python train.py --attn_scale=0.102 --beta1=0.95 --weight_decay=0.05 --warmup_steps=200 --schedule="wsd"
Each number is 128 + 24 x the weight over its row's rms, rounded and kept within 0 to 255. Layers, rows and columns count from 0. The size above them is the row's rms in percent of the matrix's.

# layer 3 MLP gate, 384x192, rms 0.16, rows 135-158, columns 96-191
size [ 96 105  98 103  93 102  93 105 106  99 103  99  99  96 107 101  99  88  91  94 100 105 100  96]
[[133  58 120 153 136 138 159  99 115 126  99  97 127 135 150 129 107 103 124 121 116 184 153 101 133  75  90 126 154 111 160 178 123 117 108 130 114 105 161 159 172 154 125 131 117 120 117 136 136 135 143 121 132 138  95 129 138  62 160 129 147 134 177 168 115 123 152 138 118 144 162 145 149 153 119 169 132 129 111 136 151 173 146 123  91 125 144 139 113 143 134 113 149 115 160 109]
 [163 107 159 117 128 152 162 128  86 131  77  70 119 145 138 127 108 197 143 124 121 108 146 156 142 140 162 120 145 152 107 118 141 154 136 110 127  86 115 116 138 126 133 176 127 157 130 160  84 164 108 113 118 104 170 142 114 110 107 152 113 104 140 111 144 118 126 115 113 144 129 117 121 136 125 139 171 121 129 123 149 107 103 150 129 130 137  66 135 110  99 134 134 125 166 117]
 [128 137  84 113 113 105 128 161 102  93 103 172 116 153 111 143 119 158  88 116 116 125  84 180 132 163 117 115  94 143  86 121 161 108 116 166 167  89 133 138 160 151 117 126 115 140 145  91 117 157 160 151 147 115 165  87 127 124 147 118 141  82  95  82 124 115 129 166 151 169  91 158  90 101  87 111 118  81  81 121 146 130 102  89 119 150 127 119 122 108 105 115 105 146 152 133]
 [ 97 144 130 124 110 176 144 150 120 103 141 106 137 131 114 117  85 117 101 152 129 147 128 108 137 149 117 103 153 114 102 133  84 128  94 128 125 151 108 137 121 111 131 123  80  73 137 119 125 169 106 104 136 117 111 131 103 136 103  83 160 155 106 161 124 124 117 150  92 154  84 144 122 122 141  58 172 115 186 144 145 133 121 118 118  95 133 146 130 107  89 137 138 150 116 140]
 [102 146  86  80 112 136 165 101 150 139 167 112 129 155 129  99 160 135 106  90 128 136 101 175 154 116 120 132 155 136 133 137  90 122 142 139 119 129 102 153 168  97 159 148  79 125 134 123 167 133 154  93 118 110 142 105 141  94 119 168 109 174 163 161 119 160  96 126 136 133 163 100 129 114 107  78 125 126  99  89 138 141 135 160 130 124 141 137  94 142 141 124 110 162 166  98]
 [134 109 107 137 157 136  89 114 121  88 133  93 115 121 141 109  95 135 123 128 119 121 134 119 137 124 126 114 156 101  79 163 106 125 105 142 145 162 139 158 156 138 113 125 164 189 113 139 116 145 139 148 112 126  98 126 142 139 134 126 163 125 146 127 120 142  98 127 156 149 127 117  83 147 142  85 112 100 137 150  98 141  93 110 140 171 132 135 118 142 136 104 104 114 136  99]
 [177  73 155 157  89 116 111 120 132 123  99 117 131 118 110 125 111 121 130 125 101 118  92 136 142 101 163 103 128 120 122 123 118 106 130 109 117 153 156 102 144 109 151 146 141  95 108 142 115 132 134 126 100 121 109  98 167 112  80 134 109 140 122 114 107 156 119 106 106  74 108  95 147 166 155  87 136 149 102 186 136 148 127 106 136 159 127 111 131 112 101 123 134  99 106 127]
 [159 137 134  96 109 115 136 111 138 123 120 151 136  90 135 108 157 152 142  85 137 131 115 143 158 147 140 154 121 138  78  98 122 127 157 105 116 128 111 148 114 108 127 148 171 114 118 156 135 144 149 117 122 121 164 101 169 147 127 107 107 158 156 126 157  60  84  95 145 122 131  92 137 141 124 114  90 128 130 108  95 105 125 166  98 127 136 164 182 171 100 136  81 130 120 140]
 [103  84  85 123 142 100 164 139 109 135 122 122 137 131 103 119 136 150 138 166 177 146 115 106 143 165 170  84 132 153 144 126 119 174  98  91 106 136 117 118 144 142 111 110 153 123  99 138 161 154 126 126 151 145 158 124 142 131 149 157  88 132 113 133 111 132 118 116 124 133 134 122 157 118 181 118 107 158 135 113 134 104 112 113 125 120 161 183 188 162 141 131 119 107  80 118]
 [132 112 176 168 137  75 123 134 133 149 108 128 149 118 130 108 148 144 123 101 113  61 109 131 137 114 103  98 127 139 108 113 112  88 149 145 146 158 129 112 122  93 113 143 121 123 101 132 141 164 149  93 110 145 127 125 117 106 120 105 114 123 142 127 145 126 113 107 122 147  74 121 119 146 159  91 140 114 141 113  53 163 131 158 191 126 111 173 115  34 105 149 139 112 128  96]
 [143 125 158 132 128 123 109 124 106  97 100 101 149 158  92 158 153 160 141 142 134 158  79 149 127 126 128 137 141 111 118  83 135 152 125 164 138 159 109 111 131 144  65 137  71 135 111 107 114 168 130 130 126  88 139 134 145 120 137 101 155 111 165 155 155 115 154 112 159 109 161 102 132 146 174 151 121 163 135 122 102 143 123 154 112  95 112 130 101 113 121  70 151 166  93 145]
 [133 115  70 160 154 136 113 105 160 149 106 135 128 149 149 112 156  97 162 111 125 148 127 127 129 143 118 118  96 185  99 123 137 125 122 130 101 105 125 169 121 123  99  93 124 109 120 117 141 146 136 143 111 123 130 129 119  91 126 114 115 141 128 184 123 122 109 136 164 117 114 135 137 139 150 134 139 125 154 144 134 147 100 113 105  96 166  67 126 147 102 113 120 140  86 108]
 [152 100 131 129 164 142 147 135 111 163 111 164 122 136 123 122 140 127 134  86 150  70 126 121  99 158 100 113 136  96 106 111 121 125 132 109 135 139 163 147 116 156 127  95 146 139 129 198 156 143 134 108 139 133 101 104 130  78 133  77 155 168 130 128 108 109 148 149 116 189 137 107  87 144 131 126 117 118 148  89  79 113 155 123 141 158  92 134 134 103 112 112 117 138 137 139]
 [139 130 112 148 156 142 191 157 156 123 142 114 123  98 114 173 110 141 144 147 132 113 145 141  91 101 129 113  87  92 110  77 140 138 116 122 114 147 136 145 126 125 115 113 147 156 161 155 128 117 104 156 107 126 154 157 151 118 173 129 123 116 104 129  89 164 113 112 156 137 170  99 140 177 108 138 130  95  87 127 112 207 130 159 136 135 123 137 117 133 147 118 154 159 149 137]
 [103 138 121 131 155 160  98 108 128 201 127 137 135 118 145  87 171 164 127 126 133  84 181 147 129 132 132  85 111 117 121 139 132 173  86 119 165 125 106 104 132 120 105 110 147 103 172 135 155 109 113 156 128 152 150 112 168 123 100 164 134 115 143 114 106 144 133 127 155 110 118 127 147 118 118 143 128 119 135 194 141 155 146 169 105 108  86 152 142 180 128  92 131 136 113 139]
 [179 154 144 128 117 142 146 134 133 156 157 147 149 136 142 157  96 164 144 134 168 123 100 133 140 132 113 138 140  81  79  75 157 125  90  93 132  86 142 114 132 158 160 126 102 141 102 137 142 154 114 150 110 144  91  99 133  87 109 122 129 117 139 144 115 137 184 145 107  94 121 135 126 179 187 134  83 158 146 111 116 139 111 166 118 108 105  61 119 174 117 106 114 119 106 142]
 [135  99 130 150 125 134  82 134 123 119 102 140 107 117 147 141 112 158 103 179 164 126 126 125 117 112 150 109  67 166 134  86 150 165 115 165 143 145 130 161 123 138 156 139 125  69  96 121 152 132  98 139 149 121 119  76 122  91 144 158 157 151 120 127 147 113 115 141 123 124  94 152 150 110 138 167 123  96 128  84 118 131 133 103 106 150 119 121 113 119 146 135 119 147 130 119]
 [114 145 121 112 130 116 156 111 142 120  99 170 180 112 121 129 132 131 132 169 128 129 155 155 128 138  98 160 123 123  86 125 165 139 162 140 136 136 136  70 112  58 127 155 120 142  94 148 136 125 164 124 122  81 137 153 133 165 114 133 123 121 138 106 100 126 199 104 113 140 136 130 120 181 138 130 151 111 116 141 143  97 106  90 159 146 163 121 138 145 142 158 145 111 140 154]
 [139 126 178 177 154 153 101 144  87 158 175 116 146 100 114 128 104 108  97  84 113 184 128 112 171 102 143 116 148 132 143 142 132  67 149 114 146 171 134 119 156 114 166 143 118  95 114 140 111 119 113 114 117  93 107 104 131 147 107 141 114 151 158 172  86 112 126 131  95 125  78 147 132 132 121  83 109 154 105  99 102 116 130 125 109 135 130 128  91 108 113 102 155 125 132 135]
 [114  92  81 145 127 108 132 126  92 102 109 154 137 105 123 127 139 126 125 107  98 115 118 102 118 121 122 124 124 145 127 124 156 207 129 147 106 136 119 121 121 180 158 100  92 147  74 157 124  54 133 138 135 124 150 145 104  96 136 184 146 140 112 133 143 126 152 117 128 128 134 146 139 157 153 145  87 114 157  96 146 110 123 127 121 175 129 158 124 178 113 163 156 106 113  94]
 [138 161 174  98 134 135 128 150  81 139 126 136 119 168 140 158 115 113 140 123 119 129 118 129  84 137 127 137  96 115 105 107 118 135 147 112 105 123 100 137 177 172 113  65  85 129 181  66 172  82 115 137 188 148 168 118 113 128 130 136 120  83 142 127 128 116 139 102  81 118 179 115 120 124 118 134 152 138 129 114 143 111 100 144 139 135  96  95 123 129  88 108 150 130 122 109]
 [ 84 116 113 105 143 115 140  77 119 116 157 138 132 120 109 127 125 127 129 125 149 106 137 143 124 140 133 140 134 136 100 118 113  87 112 119 130 113 152 172 147 137 123 113 107 156 124  87 135  80 130 106 117  37 142 114 113 172 167 121 162 129 121 166 131 136 100 121 145 144 106 137 190  64 121 115 117 148 125 118 129 153 145 101 134 164 117 134  80 100 126 110 145 118 152 115]
 [155 138 154  97 135  95  86  95 132  83 120 132 118 127 171 116 184 135 130 101 105 119 128 148 143  97 112 154 117 102 128 160 132 115  92 143  98 154  82 139 130 131 131 125 202 127 144 129 109 140  97 128 113  91 148 121 120 110 124 140 139 163 129 153 140 130 110 133 112 150 171 147  78  53 155  96 125 149 119 119 118 137 108 138 115 120  83 108 135 111  86 158 161 132 148 153]
 [122 134  80 120 157 156 124 118  95 144 132 163 186  93 117 123 119 128 154  82 123  94  93 133 127 116 108 116 111 153 119 170  66 130 112  88 159 145 109 134 124 131 136  57 139 155 128 137 139 142 158 128 153 138 111 154 164  97 158 115 179 120 117 130  93 109 137 128 125 117 106 144  99 157 150  96 112 159 121 117  91 114 125 152 111 121 115 106 141 140 129 115 149 167 140  92]]
# layer 3 MLP up, 384x192, rms 0.155, rows 135-158, columns 96-191
size [ 94 104  99 101  92  98  97  99 104  93 102 101  96  94 109  95  97  91  93  97 106 100  90  94]
[[141 169 120 129  94 154 134 130 120 138 119 140 135 121 139  89 150 113 105 114 126 128 174 165  65 124  95 124 149 129 152 135 101  71  85 129 140 152 113 127 131 153 129  83 112 146 129 103 101 170 121 119  99 115 139 126 124 120 102  88 162 118 148 164 184 165  92 136 120 146 102 108  83 132  90 154 127 137 135 123  92 115 127 152 140 114 174 179 126  69 143 145  91 144 109  85]
 [129 138 124 105 119 120 113  85 121 108 123 116  99 181 119 145 139 140 164  93 135 106  82 158 188 118 120 122 137 117 133 123 103 134 152 111 158 147 174 119 130 114 125 110 130 137 101 146 116 117 112 120 138 136 154 164 140 135  97 124 139 124 106 144 105 109 104 128 165 147 152 139 148 135 179 130 121 159 140 151 113  86 117 124 131  74  97 144 141 151 179 154 167 116 162 147]
 [119 140  94 146 120 122 155  91 114 172 134 107 155 125  87 119 121  87 131 121  89 121 157 107  86 132 126 131 143 160 139 152 147 155 111 131 154 145 149 139 108 129 144 147 166 156 106 103 137 131 119  98 133  93 119 146 103 131 108 128 142 171  46 123  97 122 107 155 122 130 120 139 154 114 171 138 153 117 125 160 122 148 140 102 172  74 141 158 139 127 119  89 149 165 114  93]
 [101 112  74 105  97 136 107 114  95 126 145 114 100 145 129 134 109 169 129 123 133 125 142 120 142 118 140 149 137  90 122 129 131  78 107  89 134 145 143 133  94 154 121 121 123 147 136 119  97 128 155 100 135 117 109 153 101 165  91 120 168 120 103 102 162 149 111 114 128 156  96  94 152 134 157 149 163 104 143 123  93  77  72 129 148 137  73 136 118 145  73 112 170 115 145 114]
 [121 102  98 126 117 174  79 159 148 169 116  86 160 110 121 141 131 118 112 141  98 138 116 184 142 123 121 134 117 126 122 137 151 155 120 109  99  91 130 140  94 179 124 115 122 123 183  95 112 124 129 101  85 121 147 149 152 102 132 115 106 136 150 114  91 130 142 126 161 150 135 126 100 137 114  95 112 136 140 153 143  88 136 156 132 156 111 114 104 154 134 131 124 143  85 145]
 [135  98  95 175 122 117 112 134 115 169 111 150 118 135 181 126 115  93  94 147 146 142 160 113 155 168  80 117 158 136 177 145 148  87 135 136 158 138 104 109 135  83  98  95 135  90 145 119  83 102 160 156 103 167 137 148 141 128 109  98 102 155 141 144 123 149 104 144 109  92 156  89 157 122 109  83 133 116 135  94 157 125 124  98 144 172 124 105  78 101 112 116 119 126 120 131]
 [110 140 116 121 118 120  91 146 120 122 141 139  86 107 122 148 112 125 150 141 120 157 130 140 164 126 101 125 164  99 134 155 157 103 162 148 157 111 158 160 125 141 160 131 106 105 161  72 119 151 141 129 113  82 135  96 134 135 102  85 167  84  60 148 101 149 175 183 134 130 156 110 141 138 105 116 142 109 137 143 156  95 140 104 112 111 159 121 123 129 102 121 114 139 164  94]
 [ 92 132 154 100 166 155 122 132 104 110 156 122 101 100  90 159 131 115 150 166 144 150 117 104  98 112  98 117 103  84 141 140 133 123 118 139 121  84 118  98  95 160 141 136 152 138 165 113 111 107 124 148 127 154 155  90 137  98 113 136 141 139 188  91 102 109 109 157 114 134 160  97 143 138 156  97 170 151 135 135 134 111 180 107 137 123 107 121 140 118 154  96 147 166 160  80]
 [155 137 127 120 142 136 121 144 159 124 107 120 128 158 105 146 137 161 163 130 126 129 125 131 135 149  99 144 134 106 143 121 145 121 128 130  81 102 126 106  31 121 146 137 145  72  92 133 108 111 157 137 140  89 107 150 140 138 152 101 160  96 116 128 109 139 115 187 117 103 163 131 151 132 126 122 133 162 142 131 120 142 120 148  94  83 132 103 106 144 172 118 110 111 138 158]
 [129 190 154 133 140 114 112 109  96  90 123  58 150 173 134 130  97 117 121 159 126 100 112 136 174 118 119  99 105 137 125 132 145 130 130 138 129 163 148 103  96 120  70 137 137 128 157 103 172 119  68  99 101 135 126 115 134 155  93 118 165 145 125 180 142 121  86 103  92 117 116  99  78 143 116 129  79 103 121 117  92 137 127 128 168 120 134 115 114  77  95 150 121 117 121  97]
 [109 135 124  94 123 123 129 103 120 109 111 150 122 107 109 134 153 137 139 124  97 167 107 133 117 177 124 153  74 129 151  89 149 129 146 164 118 132 158 102  98 168 101 101 124 102 127 115 156 145 139 105 119 153 116 145 163 123 125 105 170 111 147 189 117 125 154 135  96 131 157 108 122 146 172 145  79 195 126 146 124 119 129 129 142 120 165 121 145 126 155  98 111 111 113 117]
 [123 137  77 142 158 126 151 153 171 116 115 161 120 131 139 120 110 182 101 146 178 128 127 133  78 102 146  91 135 160 125 109 144 119 117 131 149 166 120 140 113 133 107 129 105 132  99 112 143 113 120 102 108 116  98 129 114  92 105  74 100 100 111 139  71 122 135 114 148 146 115 119 101  65 112 143 150 169  81 139 126 131 118 124 160 122 145 100 168 114 126 109 136 123 127 115]
 [126 124  89 114 133 138 152 103 153 123 103 170 105 116 121 104 115 107 162 134 143 130 138 114 175 164 127 135 101 161 105 126 104 115 137 123 122 156 151  96 141 181 115 106 104 161  99 127 139 109 111 115 170 134 140 169 150 108 197 107 112 147 104 119 108  72  99 132 132 147 147  95 159 118 128 106 122  96 130  90 139 174 119 119 139 144  93 126 190 140  64 136 131 127 151  97]
 [ 95 126 130 124  97 124 138 130 133 120 154 100 114 141 133 178 127 157 129 130 182 125 115 111 161 101 149 136 172 147 126 103 134  92 138 128 125 135  93 114 119 110 148 107 144 142 155 119 143 145 164 166 123 106 143 107 109 147 140 159 132 124 144 163 124 152 160 109  98 116 145 126 108 126  98 130 106 172 137 112  95 131 148 117 102 112 151 139 142 104 114 167 116 160  87 127]
 [106 139  96  79 133 135  98 122  91 153 169 142  96 154 112 121 124 166 137 116 123 124 170 152 134 109 111 135 129 133 126 143 172 124 157 106 161 143 141 123 130 154 134  84  91 144 101 168 128  92 133 162 119 109 131  93 116 107 123 137 120 123 118 131 131 128 147 156 118 104  98 136 127 104  72 162 103 121 130 141 131  92 109 135 136 110 172 134  97 140 135 156 130 110 126  99]
 [156 116 127 132 106 134 166  97 109 139 154 120 129 137 102 147 177 116 116 126  76  95 166 114 195 173 125  71 138 148 128 144 116  80 145 110 127 135 112 142 121  99 151 101 111 182 110 125 150 154 130 132 133 115 134 131 119 146 115 135  76  94 131  99 137 168 152 152 130 124 135 181 126 150 141 115 140  92 100 141 118 169 171 129 104 123 116 147 131 124 105 138 108 147 120 142]
 [151 137 155 139 105 122 138 145 130  98 107 124  88 196  95 115 132 124 148 122  86 138 103 154 106 148 103  94 130 107 134 131 122 134 137 109 118 109 152 137 100 120 102 161 125 131  72 129 146 113 115 164  93 105 105 121 124 119  88 102  75 112 175 121 134 102 142 147 132 125 119 160 115 112 133 111 118 139 156 141 128 151  75 190 166 150 130 183 121 119 145 168  98 116  87 121]
 [128  82 165 108 126  74  98 136 122 137 122 128 102 120 120 102 150 122  98 114 143 124 113 121 129  98 162 158 100 139 123 113  67 134 137 120 133 144  86  88 119 128  98  98 123 112 150 133 115 106 149 112 144 159 137 120 121 123 108 110 157 128 101 104 114 141 140 162  81 135 103 111 117 197 122  78 135 177 164  79 161  81  99 169 139 100 130 128 115 127 156 125 164 161 142 104]
 [132 148 120 109 157 119 155  84 150 100 149 145 149  83 137 168 142  92  77 118 148 141 131 154 107 133 134  91 131  97 106 128 138 107 100 129 142 135 125  82 153  95 146 162 137 135 113 112 106 116 122 103 106 121 162 148 152 134 171 119 149 139 150 167 101 134 115 113 116 115 148 136 163 127 103 147 102  83 104  93 120 132 106 195 135 112 119  74 141 132 110 155 133 183 120 112]
 [135  66 119 131 101 131 134  84 149 158 161 114 142 156 174 141 116 106 168 130 107 138 136 124 146 128 101 109 126 162 130  54 103 147 131 147  97 135 130 133 128 127 103 106 139 156 162  98  88 115 140 104 144 192 157 143 142 119 135 107 122 108  93 117 140 139 111 134 138 170 121 132 105  74 149  88  96 118 126 148 114 158 107 124 143 123 127 114 163 143 106 155 159 152 120 151]
 [120 143 138 123 158 132 149 132 120 101 142 120 136 117 130 148 143 174 146 174  93 143  90 151 150 120 141 123 118 141 175 110 198  85  96 137  88 130 123 107 111 137 148 168 138 102 129 127 114 156 130 157 140 123 116 104 147 109 142 136 110 197  95 121 101 144 124 126  93  95 178 127 126 125 185 143 134 173 111 144 112 109 114 105 146 175 147 139 149 176 138 131 124  96 142 114]
 [139 172 117 177 115 134 108 126 103 121 103 155 127 107 134 168 168 141 117 164 144 124 132  98 149 107 138 121 143 118 191 122 124 163 142 136  86 136 121 154 131 128 141 129 140 155 117 124 161 120 128 115 122 111 110 115 136 127 138  95 139 102  80 143  99  77 162 142  68 177 114 130 129 128 154 133 158 152 132 143 154  94 157 167 109 148 159 116 122 135 124 146 112 124 114 131]
 [122 146 114  91 145 124 102 156 136 163 133 152  96 116 111 100 142 162 134  94 146  96 140 137 117  96 121 152 116 165 116 113 119 145 157 126 149 127 158 104 121 113 115  97 141 131 139 144 102 143 116 127 109  91  96 147 132 133 138 126  89 141 108 140 122 134  91  49 113 101 144 121 141 121 116 141 159 132 135 128 108 144 120 129 156  76 144  81 169  84 130 151 118 101 159 145]
 [137  81 118 148 140 158 104 117 146 133 146 150 129 164 161 129 115 148 157 113 121  94  96 141 110 221 138 138  84 102 163 148 139 149 118 155 138 144 116 140  98  92  94 133  95 121  72 129 122 140 141 131 179 148  98 139 128 132 161 156  94 109 157  99 147  87 149 155 192 139 120 122 169 143 135 163 141 157 160 167 125 150 130 118 106  88 105 131 127 122  90 122 148 100 144 153]]
# layer 3 MLP down (transposed), 384x192, rms 0.142, rows 135-158, columns 96-191
size [103 106 104 102  99 107 100  88 104  87 109 105 104 101 108 106 105  89  97  98 108  95 103 103]
[[148  99 100 124 111 128 124 132 164 167 141 128 143 115 120  58 120 146  99  98 137 231 156  93 125 125 153 141 143 156 171  90  95 117 116 105 150 134 111  85 104 116 130 130 112 107 126 167 117 145 175 111 104 134 149 115 133 150 121 145 103 128 134 103 148 110 104 118 131 165 166 140  97 133 121 154 139  96  98 132 185 130 154 149 103 150 169  91 143  93 119 135 131 154 121 156]
 [134 135 132  97 146 114 168 145 119 109 128 131 105 162  96 133 111 153 130 102 143 127 145 140 161 145 115 106 144 122 113 140 145 138 141 121 120 109 110 122 142 150 105 139 148 172 128 172 113 112 108 117 126 132 124 134 134 114  97 153 112 112 119 112 108 140  95 137 146 123 100  91  95 176  66 140 145 144 129  37 111 143 144 191 181 122 154 134 135 160 125 153 155 137 159 103]
 [ 81 154 116 127 129 125 103 113 130 136 129 149 148 109  94 119 132  89 110 106 125 152 176 120 109 173 129 154 157 122 113  75  92  81 156 143 109  68  87 142 127  96 175 161 126  96 137 107 153 111 101 120 133 107 125 152 114 129 139 143 106 113 141 153 136 153 141 141 178 100 119 122 116 115 126 147 141 108 139  93 111 142  88 130 151 143 127 116 165 166  79 109 103 114 133 101]
 [151 148 137 139 103 150 138 125  84 143 141 178 148 109  81 105 105 156 162 101 110 134 107  98 109 136 114 125 134 100 122 139 144  92 126 148 121 123 166 139 122 114 146 120 124 133 134 133 112 110 103  89 105 150 138 121 122 124 131 121 182 108 176 122  64  87 100 145 164 149 122 148 110 122 133 122 133 155 177 129  90 128 121 152 118 124  83 142 105 149  86 136 156 113 118 122]
 [120 161 119 145 155 116  90 130 119 132  97 170 104 113 129 125  93  91  82  81 104  99 122 118  72 129 124 137 154 148 112 147 142 176  87 154 142 119 162 178 137 121 139 155 162  95 151 118 127 133  94 128 139 123 112 133 106 164 114 137 150  96 134 133 137  99 113 130 140  91 123 167 117 119 131 134  93 154 146 110  78 123 138 134 103  93  68 137 137 100 151 130 128 166 127 140]
 [138 155 114 113 166 137 134 111 148 131  88 162 122 159 121 120 119 165 133  92 132 133 121 146 134 151 124 113 166 131 166 126 149 149 115 122 141 138 160 129 157 140 130 128 148 132  95 101 106 110  96 118 119 168  89 139 132 140  62 123 166 134 160 130 152 140 151  98 128 140 140 121 116  93 124 158 116 137 124 126 109 117  72 141 135 139  97 145 129 160 133 120 127 185 102  94]
 [215 118 139 117 101 132 150 147 122 136 116 129 131 144 101  62 157 111 141 137 100 125  81 141 108 142 129 125 105  82 141 110 109 104  99 110 146 157 167  92 124  79  92 118 118 152 124 116 155 171 108 102 140 146 162 122 138 123 148 162 117 126 112 157  63 141 170 107 141 139 105 108  93 126  87 167 116 111 111 135 164 130 122 130 180 139 125 136 121 140 120 122 155 110 146 135]
 [109 146 153 118 146 145  99 132 141 172  93 115 148 111 154 135 160 124 143 117 109 104 115 128  91 128 128 135 120  95 168 139 142  92  83 144 133 138  81 150 148 140 109 123 128 152 136 129 110 100 142 123  63 154 117 152 126 142 118 168 128 119 140 125 140 144 108 143 105 176  93 141 165 110 137 113 126 153 130 156 129 135 119  93 144 171  95 131 131 100 164 119 113  97 137 102]
 [110 148 103 163 130 135 125 161 171 124 147 102 166 109 174 127 151 121  88 103 107 123 110 132 146 105 152 146 149 172  90 117 133 150 107 124 131 120 109 141 131 168 122  77 131 152 149 114 128 134  69 149 111 144  99 107 142 170 112  64 133 136 146 129 160 133 135 128  85 138 173 103 137 128 145 100 165 167 121 113 126 132 131 104 118  81 150 157 126 139 120  93 113 141 189 118]
 [122 118 107 139 108 124 171 101 118  87 165 146 120 123 128 129  94 129 113 144 166 117 101 131 161 142 123 110 108 154  89 131 142 126 118 124 152 111 150  83 129 130 114 142  96 135 106 136 142 131 155 167 118  99 153 178 131 140 148 125 131 113 140 144 142 116  81 117 129 178 114 157 150  81 104 131 168 131 103 135 103 129 151 160  96 123 132 139 111 135 119  85 110 135 143 121]
 [137  73 118 138  97 127 125 143 128  73 134 133 152 137 187 123  99 117 117 121 166  85 110 127 147  91 111 124 121 129 114 104 157 125 111 159 126 167 146 136 126 155 107  95 103 154 144  83 167 113 147 125 127  79 118 149 110 114 111 106 171 120 147 132 133  63 131  93 157 107 128 117 114 172 109 140 144 148 151 142 141 145 113 155 114 126 151 115 135 117 136 125 127 127 141 118]
 [129 144 122 115 171 171 170 134 171 128  99 113 135 175 157 152 117 123 107 121 134 120 112 111 115  94 150  99 144 126 110 144 147 135 102 116 126 111 162 149 141 168  94 146 132 148 121 158 129 134 136 154 136 139 124 125 146 123 161 108  73 100 169 148 126  94 149 176 111 118 123 106 118  93  98 162 152 143 102 178  99 127 101 128 179 132 127 122 112  95 159 109 108  98 190 140]
 [144 136 142 144 133 160 141 153 104 146 118 120 142 137 134 143 130 115  71  89 115 127 144 116 100 110 100 159 112 118 133 123 129 131 145 121 119 144 154 100  94 137 149 160 149 126 119 151  59 128  82 110 155 162 125 112  82 107 147 127 123 143 135 109 125 144 168 201 156 144 107 108  80 172 148 144 131 185 114 118 136  78 133 132 150 121  90  83 142 139 118 134  72 165 140 117]
 [122 117 126 125 123 112 170 113  98  95 127 124 124 124 122  87 130 134 122 107 104 174 135 160 132 157 118 158 120 107 160  69 156 131 112 147 126 123  90 135 112 143 131  97 167 143 130  88 109 118 149 164 102 118 156 120 123 150  64 159 141 133 113 189 106 147 153 145 100 107 147 155 129 131 135 169 110 141  81 154  81 136 154 153 180 151 146 149 152 147 127 141 118 142  67 116]
 [107 122 174 138 128 105  96 149 166 146 116 141  79 143 126 119 111 158 135 113 124 136 150 113 101 152 153  79 128  89 144 132 148 117 138  82 154 117 146 145 122 161 147 147 140 148 136 126  79  60 131 133 152 151 104 101 102 116 132  89 120 115 105 116 189 159 148 136 140 132 118 111 128  83 146 140 110 127 101 132 122 126 122 138 119 135 150 165 146 149 157 116 132  72 123  92]
 [115 140  91  99 114 153  78 103 100 117 136 141  95 121 165 156 117 131 140 158 135 157 110 153 134 137 110  91 126 112 107 103 137 145 150 138 106 147 155 104 155 113 108 158 104 122 139 138 132 156  77 103 157  99 126 151 111 166 146  78 141 151 111 149  75 148 147 138 122 107 138 149 143 161 148 132 135  82 137 140 128  99 145 129  95 104 155 123 142 138 138 129  82 119 140 118]
 [ 93 150  98 137 112 131  90 156 101 162  96  88 136 112 136 122 123  95  84 106 110 111 123 116 145 117 129 132 151 143  97 104 132 131 117 109 149 105 132  67 163  91  77 130 122  95 160 136 110 161  45 154 103 109 148  88  88 130 165 148 103 137  57 108 144 123 123  96 168 136 116  96 121 122 145 127 152 105 123 130 156 129 174  84 149 123 130 138 141 150 141 140 145 147 119 147]
 [123 153 113 149 122 132 124 126 110 113 157 160  96 126 140 145 140 124 113 119 178 182 138 142 156 128 163 108 183 150 154 100 143 100 107 127 138 129 158 117 133 151 156 107 146 137 122 130 160 110 160 117  93 111 116 133 148  96 144 111  97 103  92 139  75 101 189 156 168 101 107 134 120 109 131 142 111 102 102 161 171 170 136 120 140  99 126 127  98 119 110  88 128 140 143 118]
 [118 136 151  96 124 146 127 132 125 111 157 117 110 111 115 136 129 135 100 111 115 147  99 152 158  89 133 143 130 142 170 130 142  83 135 140 144 149  82 107 137 107 112 146 116 114 119 138 152 180 118 129  78 134 120 124 141 127  84 120 133 120 183 144  84  82 187 113 153 129 169 149 118 127 119 135 135 129  89 119 107 147  74 105 155 106 145 157  84 145 139 154 113 151 112 167]
 [147 145  80 117 156 120  79 148 140 133 115 134 174 134 115 119 143 143 138 114 165 132 143 131 104 132 103 156 125 172  92 152 147 134 117 135 165  97 107 133 179 178 128 161 130 139 103 138 148  95 134 118 124 111 131 138 118 100 134 143 130 161 119 143 152 137 100 131 200 132 135 176 110 112 133 135 121 108 135 131 102 115 154 137 121  92  90 127 122  95 125 126  97 141  99 133]
 [130 144 152 152 131 130 140 147 111 163 159 173 161 114 153 185 176  84  79 120 144 106 131 171 162 106 124 168 113 160 133 124 125 163 160 103 137  73 102 147 139 137 123  91  92 176 136 102 115  93 147 126  74  98 123 130 152 110 148 108 100 111 130 127 116 126 163 154 136 124  91  74 113 137 166 155 168 187 130 112 130 156 117 160 108 143 123 150 117 113  88 116 132 144 131 130]
 [ 95 117 137 116 113 172  97 156 148 170 146 100 134 168 129 161 135 143 114 134 112 121 128 110 172 170 133 109 108 103  55 114 175 173 135 177 179 135 122 149 105 158 127 125 112 144 118 122 146 133 120 111 112  89  97 115 135  81 131 152 145 106 110 147 134 157  93 153 116 121 147 118 150 106 111 141 126 122 116 127  88 154  95 134 129 146  94 130 130 111  77 135 126 122 124  62]
 [ 51 119 118 127 133 103 151 133 107  83 156 132  75  82 169 157 120 135 126 104 121 157  89 142 145  85 156 127 149  94 171 129  92 150 124 140 124 147 151 128 137 103 136  99 153  75 123 163 115 125 138 141 140 114 118 118 125 123 136 147 113 159 116 122  73 130 142 148 112 136 135 154 137 154 131 127 135  79 127 178 120 103 177 127 122 119 120 158 133 129 126 138 158 123 124 133]
 [125 175 115 150 134  83 150 144 118  80 156 128 138 101 121 123 139 117 138 132 125 150 140 122 118  90 130 134 132 148 124 145  95 177 133 141  90  85 116 136 170 143 102 141 138 152 138 114 109  91  91 177  59 101 132 121 129 114 131  85 112 129 139 121 132 143 117 120 132 122  91 164 181 112 159 145 161 104 135 142 135 108 142 120 145 163 120 118 124 135 136 105 154 152 127 121]]